Each number is 128 + 24 x the weight over its row's rms, rounded and kept within 0 to 255. Layers, rows and columns count from 0. The size above them is the row's rms in percent of the matrix's.

# layer 4 MLP down (transposed), 1024x384, rms 0.0386, rows 864-880, columns 320-383
size [104  93  95 106 100 100  90 105 102  99 105 106 114  90 102 102 103]
[[146 139 118 131 134  98 156 136 117 108 129 131 150 117 121 122 154  99 150 136 118  99 129 176 166  86 141 156 132 103 152 136 104 161 129 153 118 125 116 117  97 125 130 166 122 108 145  96 114 140 105  68 143 167 122 133 122 162 171 163 101 127 104 109]
 [128 133 148 135 115 159 115  97 120 121 154 105 142 143 177 144 160 129  88 131 145  89 118 135 129  91  92 104 135 131 158 136 153 148 102 118 148 154 137 194 125 117 128 153 111 101 158 148  97 105 166 124  96 141  98 170 164 147 132 111 159 109 136 102]
 [ 76 136 128 124 141 104 101 127 121 145 124 105 127 117 107 142 146 114 146  77 114 113 122 131 114 138 136 209 160  94 123 122 155 134 122 134 158 112 123 123 113 176 139 152  99 129 146 116 117 120 151 155 157 166 145 143 129 162 164 151 137 175 139 153]
 [134 155 141 151 154 138  69  81 182 105 156 149 107 134 124 155  80 112 149 141 135 134 126 106 105  52 165  88 154 181 111 188 136 134 120  85 187 149 170 115 115  92 117 131 158 163 142  96 111 132 127 130 119 147 162 119  76 134 127 153 138 104 126  85]
 [134 100 147  71 129 104  62  69 136 136 155 145 118 142 143 122 168 126 123 150 109 128 112 116 113  97  91  84 132 115 108 155 126 103 113 158 150 137  96 131 128 118 110 134 111 133 129 121  70 164 171 130 118 159 108 150 131 141 126 132 145 116 102 167]
 [156  90 134  84 161 159 118 138  91 157 160 167 157 120  96 147 125 111 149 150 128 118 135 129 157 121 123  75 123 166 127 131 147  81  82 132 134  97 150  85 146 110 113 134 137 108  97 104 128 153 136 103 107 111 169 114 130 133 143 138 109 181 138 135]
 [144 139 132 161 100 137 106 138 124 135 149 153 133 137  95 119 131 117 130 125 122 169 163 176  77 133 102 150 144 106  96 125  84 115 162  97  87 148 139 108 135 114 137 163 138 102 121 156 133 105 143 108 164 109 146 131  86  95 104  95 156 137 118 131]
 [152 161 131 145 120  87 119 147 110 131 132 140 110 101 141 135 149 142 138 143 139 139 136 113 140 115 147 126 150 121 122 126 123 152  95 118 186  61 127 109 113 145 108 113 129  57 149 106 115 164 121 129 120 133 140  98  92 182  92 123 128 144 154  70]
 [168 170 129 158 104 139 131  76 111 108 158 144 102 134 155  91 138 137 166 143 135 114 130 132 110 125 143  92 113 120 128 135 152 135  86 150 124 176 118 132 152 150 106  69 119 111 124 139 120 131 112 113 111  83 144  96 151  99 129 148 122 109 141 162]
 [ 95 159 100 125 108 100 173 114 115 181 128 161  99 118 150 140 118 121 137 127 110 138 118  99 116 154 108 180 154 142 167 153 122 160 116 158 118 111 127 116 118 113 122 117 116 149 117 145 121 110 129 103  65 127 127 119 132 194 150  96 103 130  96 155]
 [153 143 148 134 187 153 116 134 113 123  96 173 145 197 146 152  85  80 122 134 155 156 112 121 154 144 102  86 140 129  80 163 150 133 143 115 115 128 182 136 167  81 118 118 133 113 115 133 153 116  91  87 128  76 102  88  84 123 116 139 115  93 134 130]
 [ 75 132 154 123 102 143  95 124 134 114 107  86  95 119 135 154 169 143 204 141  73  87  91 142 114 123 159 108 124 131 123 135 114  78 173 112 102  98 125 152 136 132 117 129 135 129  99 126 141 105 118 105 148 111 139 143 110 137 134 149 124 127  66 109]
 [131 145  95 115 173 112  94 117 155 179 126 138 121 106 132 124 113 132 116 102  88 119 135 163 146 133 127 106 142 162 111 124 149 121 161 151 174 122 162 169 139 155 100 153 168 113 106 119 154  53 162 117 128 108 101 114 159 133 125 141 106 101 161 148]
 [106 134 139 141  84 113 136 146 135 130 125  84 153 149 134 150 124 119 146 124 111 152 168 155 155 133 196 151 155 125 129  82 140 170  76 143 180 120 119 124 140 127 162 160  83 165 100 123  95 110 158  88 141 127 103 111 100 102 126 151 151 130 178 115]
 [ 94 153 160  97 169  95  98 106 156 158 114 146 117 139 135 112  80 151 178 135 129 120 147  83 152 146 136 102  99 114 128 126 109 141 137  93 125 158 163 151 127 167  99 139 134 117  99 130 113 131 126 154 131 147 110 109 113 101 112 148 135 138 143 118]
 [ 87 112 150 134 121 132 147 107  99 110  99 164 135 147 142 180 111 155 161 135 179 119 161 117  95 113 117 131 151 140 144 122 164 140 158  82 100 141  88 116 131  63 155 128 134 116 128 124 108 143 111 121 129 120 155 151 168 163 121 145 137 156  80 116]
 [137  96 135 171 116  93 124 147 119  96 157 123 120 161 147 131  89 155 122 166 128 124 136 110 122 140  83 150 108 113 117 115 145 112 140 138 113 120 148 113 136 124 124  82  89 144 145 102 156 122 141 159 133 135 160 142 130 156  90  67 159 124 127 116]]
# layer 4 MLP gate, 1024x384, rms 0.0405, rows 865-880, columns 320-383
size [ 94  97 103  99 100  89 104 102 100 103 105 110  90 101 102 100]
[[187 147 151 111 105 145 116 107 145  94 113 152 156 108 133 115 142 112 158 131 121 121 154 139 140 165  86 124 131 122 168 108 155  96 103 132 136 116 101 143 132 163  99 143 127 137 129 158 120 139 102  86  88 150 122 114 126 103 127  81 110 155 162 115]
 [119 117 130 123 169 122 139 120 139 127 156  97 161 135 129 107 141 128 160 112 133 103 142 122 133 122 133 144 145 114 114 120 152 111 115 198 124 144 117 115 136 145 154 122 143 109 155 153 162 142 141 111 157 150 117 102 120 166 154  95 144 107 147 102]
 [131  99 136 132 103 128 114 157 120 113  73 127 178 108 139 128 100  84 157 112 135 145 141 133 116 125  99 168 174  97  76 108 128  99 110 146 114 145 113 115 144 107 123  77 101 165  96 118 144 183 111 111 134 116 126 122 159 122 128 147 133 159 168 111]
 [ 99 130 165 135 128 176 158 109 117  95 127 169 121 160 135  89 150 125 104 147 108 151 106 118 162 170  99 136 160 123  92 134 136 134 127 156  98 142 130 106 126  94 107 102  97 114 135 100 109 130 152 127 131  98 127 141  94 164 133 167 130 135 111 166]
 [125 143 163 147 124 140 141 120 103 121 124 142 140  94 138 117 119 143  96 129 109 158 143 119 128 178 132 133 108 111 127 101 156 130 128 192 118  93 141 104 153 156 171 133 133 102 118 137 173 140 136 147 112 130 131 121 147 123 123 176 112 160  87 135]
 [153 136 112  97 135 141 130  85 152 156  84 126 144  95 150 108 166 103 129  95 138 141 128 130 101 125  95 111 147 100 126  94 136 131 148 110 137 192 188 126 156 115 103 134 182 116 141 112 104 156 119 162 112 126 147 143 145 184 122 139 119 124  78  84]
 [153 109 143 170 149 137 148  93 147 130 141 179 117 131 160 109 109  89  81 123 128 100 105 142 191 107 159 181  98 172 140 115 128 116 162 121 149  98 101 100 142 126 166 102 175 105  84 159 114 132 128 151 144 111 140 136 174 134 135  68 119 126 134 135]
 [108  98 120 143  89 132 171 110 136 136  99 132 123 106 119 139 160 136 133 132 138 132 111  86 130 158 139 174  94 140  82 152 136 137 144 144 106 129  92 147 113 130 169 118 180 127 125 105 144 151 133 173 137  96  99 159 197 122 132 105 102 139 147 121]
 [132 143 155 102 113 146 155 175 137 159  87 134 111 130 148 109 141 118 150 131 118 153 161 100 120 104 118 145 161 129 140 152 184 127 160 137 117 152 132 106 126  98 115 125 131 122 115 125 119 187 128 103  90 118 127 132 156 161 147 135 104 134 137 136]
 [120 108 166 133 173 116 119 157 150 117 118 139 149 163 122 125 168 100 137 151  84 120 120 131 143 153 121 110 148 132 132 117 169 130 117 158  69 154 131 146 154 101  88 137  88 155 117 123 105 129  95 122 130 170 151 151  93 150 124  92 106 138 101 151]
 [155 136  77 152  93 122 109  81 102 113 191  95  90  53 146 186 156 137 135 148 152 141  92 170 133 111 111 147 125 130 159 144 101 124 103 147 141 163  98 131 123 157 182 116 142 130 145 104 132 150 120 132 116  94 125 178 123 131  97 134 137 122 141  94]
 [186  95 135 131 115 108  82 111 158 160 151 132 123 100 195 120 144 102 137 174 150 165 132  90 152 110 157 148 120  93  93 141  76 101  91 119 150 137  89  82 124 152  96 115 155 139 162 158 134 145 115 133 101  86  79 120 153  95 147 129 155  98 139 110]
 [166 126 181 126 138 110 114 117 148 140  96 148 148 121  92 139 117  70 165 151 155 158 160 104 175 171 111  98 138 117  97 127 150  91 104 131  58 134 121 146 102 117 140 124 125 167 130 140 122 137 117 118  98  70 147 164 117 154  55 146 132 147 138 148]
 [133 159 156 125 139 119 121 150 166 104 117 101 108 102 191 129 116 128 114 156 146 120 121 130 121 107 110 144 159 101 145 100 132 114 115 148 130 147 128 113 137 110 113 138 142 155 124 133 111 183 164  78 154 118 111 169 149 155 105 177 154 159 103  98]
 [129 107 141 121 152 130 123 150 142  98 174 116 160 128 125 117 104 128 143 135  96  91 130  93 179 138 142 146  97 114 120 120 129  99  84 146 151 100 132 104 150 151 144  89 132 151  88 201 115 168 132  81 147  75 107 120  98 147 132 150 128 105 131 138]
 [112 139 100 150 105 142 122 103 158 117 132  98 150 114 121  90 131 110 136 125  72 133 130 106 108 165 138 166 135 115 105  85 104 130  81 101 109 109 109 116 170 158 147 129 126 136 140 133 168 147 148 122 128 138 131 148 141 150  97 142 104 155 109 110]]
# layer 4 MLP up, 1024x384, rms 0.0399, rows 865-880, columns 320-383
size [ 86  96 105  95  98  86 106 103  99 103 107 113  86 101 101 102]
[[154 146 120 117  94 153 141 119 157 120 145  94 171 154 112 143 135  98 157 126 105 160 145 124 156 138  85 121 148 139 103  98 102 150 128 154 144 107 149 130 158 138 177 118 147 125  50 107 171 129 111 111 174 114 137 130 147 121 115 135 129 137 157  80]
 [123 125 112 148 138 140 126 118 135 154  52 140 143 111 124  53 131 152 121 150 108 129 112 147 112 130 155 128 150 152  97  96 124  99 107 104 140 145 107 115 167 164 109 115 130 151 128 120 123 129 151 106  96 137 123 167 119  99 100 136 133 145 144 117]
 [171 148 137 109 132 134 133 117 179 153 135  74 108 104 111 138 156 159 118 143 149 110 167 113 135 129 168 114 104 177 127 176 127 120 133 118 150 137  79 115 114 155  95 106 117 112 162 123 139 107 144 133 130 122 131 143 141 109 106 117 112 157 102 173]
 [155 131 137 126 128 137 135 106 110  97 121 167 134 128  81 115 156  89 132 182  94 127 138 161 128 118 127 116  99 136 178 137 137 111 106 141 121 176  98 154 128 104 141 124 104 113 146 100 164 108  97 102 138 103 123 139 138 146  96 139 174 141 110 126]
 [185 128 101 146 130 203  87 149 145 116  68 148  94 126 160 165  88 143 105 105 101 155 100 112 168 103 135 106 115 120 110 114 123  78 124 127 149 130 160 136  98 161 161 141 102 170 143  98 149 127  88 115 145  89 115 123 106  97 135 112 118 124 131 125]
 [166 114 137 115 125 127 106 143 146 116 162 150 133 110 117 173 109 124 129  80 125 103 115 108 128 111 149 122 171 152 121 107 123 117 132 173 107 119 136 144 106 163 170 149 183 116 110 134 146 115 158 160 139 111 113 145 150 147 114 117 113 102  99 135]
 [148 133 150  96 106 197 137  94 164 100 137 181 165  74  94 173 133 129 142 140  99 105 140 128 161 129 107 141 156 117 175 183 135 118 164 124  97 123 151 135 149 118  99 120 148 128 146 111 131 117 145 168 128 102 107 132 148 108 126 135 136 162 138 114]
 [141 127 131 102  98 138  71 118 181 140  88 131 130 129 120  85 140 143 110 102  87 127 134 158 104 114  89 111 136 140 164 107 164 142 158 147 105 106  70 114 143  73 123 143 123 139 111 133 123 127 134  79 124 150 143 134 111 133 140 126 178 161 119 120]
 [105 132 109 132 129 156 150 135 162 128 133  73 164 116 150 120  96  80 123 112 129 109  87 161 111 152 104 129  92 150 173 151  74 141 128 153 119  84 166 120 134 171  92 118 139 123 122 149 144 123 115 114 143 163 124 134 154  93 103 145 131 132 165  92]
 [120  72 107 124 166 149 167  92 124 136 167  87 109 130 161 138 119 132 127 121  97 116 126  86 132 100 151 131 150 131 157 134  80 124 143 106  96 120 131 115 126 112 116 119 163 113 116 101 138 181 168 109 186 117 126 116 142 115 162 110 149 121  93 121]
 [ 98 162 170 111 122 142 152 143 123 156 112  75 123 139 108 126 113 108 109  86  92 110 127  75 111  86  99 140 110 126 152 143 136 125 165 150 100  95 103 127 148 144 102 115 133 160 112  96 116 135 151 107 136 146 118 140 152 139 107 135  82 138  97  80]
 [121 103 159 104 107 107 124 121  90 132 115 115  89 134 120 103 114 157 106  98 136 109 132 111 138 107 141 140 131 155 141 129 103  92 105 115  99 104 109 147 159 107 162 120 122  88 117 163  95 111 120 154 163 111 141 138 146 120  89 113 117 130 123 127]
 [ 97 161 107  94 172 105 120 130 133 115 187 126 148 162 145 141  70 112 127  88 115  91  99 105 105 103 118 114 121 145 123 112 115 104 161 119 162  90 109 133 159 140 143 126 146 134 144  91 108 110 130 158 155  94 147 136 167 141 149 113 119  97 107 115]
 [147 105 116  78  72 112 114 153 119 113 106 148  94 128 128 101 157 105 104 143 182 134 134 119 143 110 185 110 130 117 107 148 159 164 143 146 122  95 100 124 134 142 181  96 156 121 117 114 168 127  99 127 130 148 120 115 109 126  89 121 166 158 162 153]
 [119 102 122 113 104 150 140 125 159 159 132 144 119 137 150 131 163 142 143  88 142 149 155 103 130  77  71 120 146 154 100  82 149  93 110  86 142 119 122 124 108  81 119 143 118 124 173 134 121 115 125 139 100 110 110 132 133 121 148 157 134  98 141 118]
 [144 139 112  69 180 110 121 149 185 149 121 129 102 161 146 159 139 116 129 135 110 105 190 138  87 167 160 113 123  89 177 132 114 147 111 157 118 150 111 145 112 126 122  99 113  76 149 130 106 179 100 120 105 112 152 122 138  99 110 146 117 101 187 167]]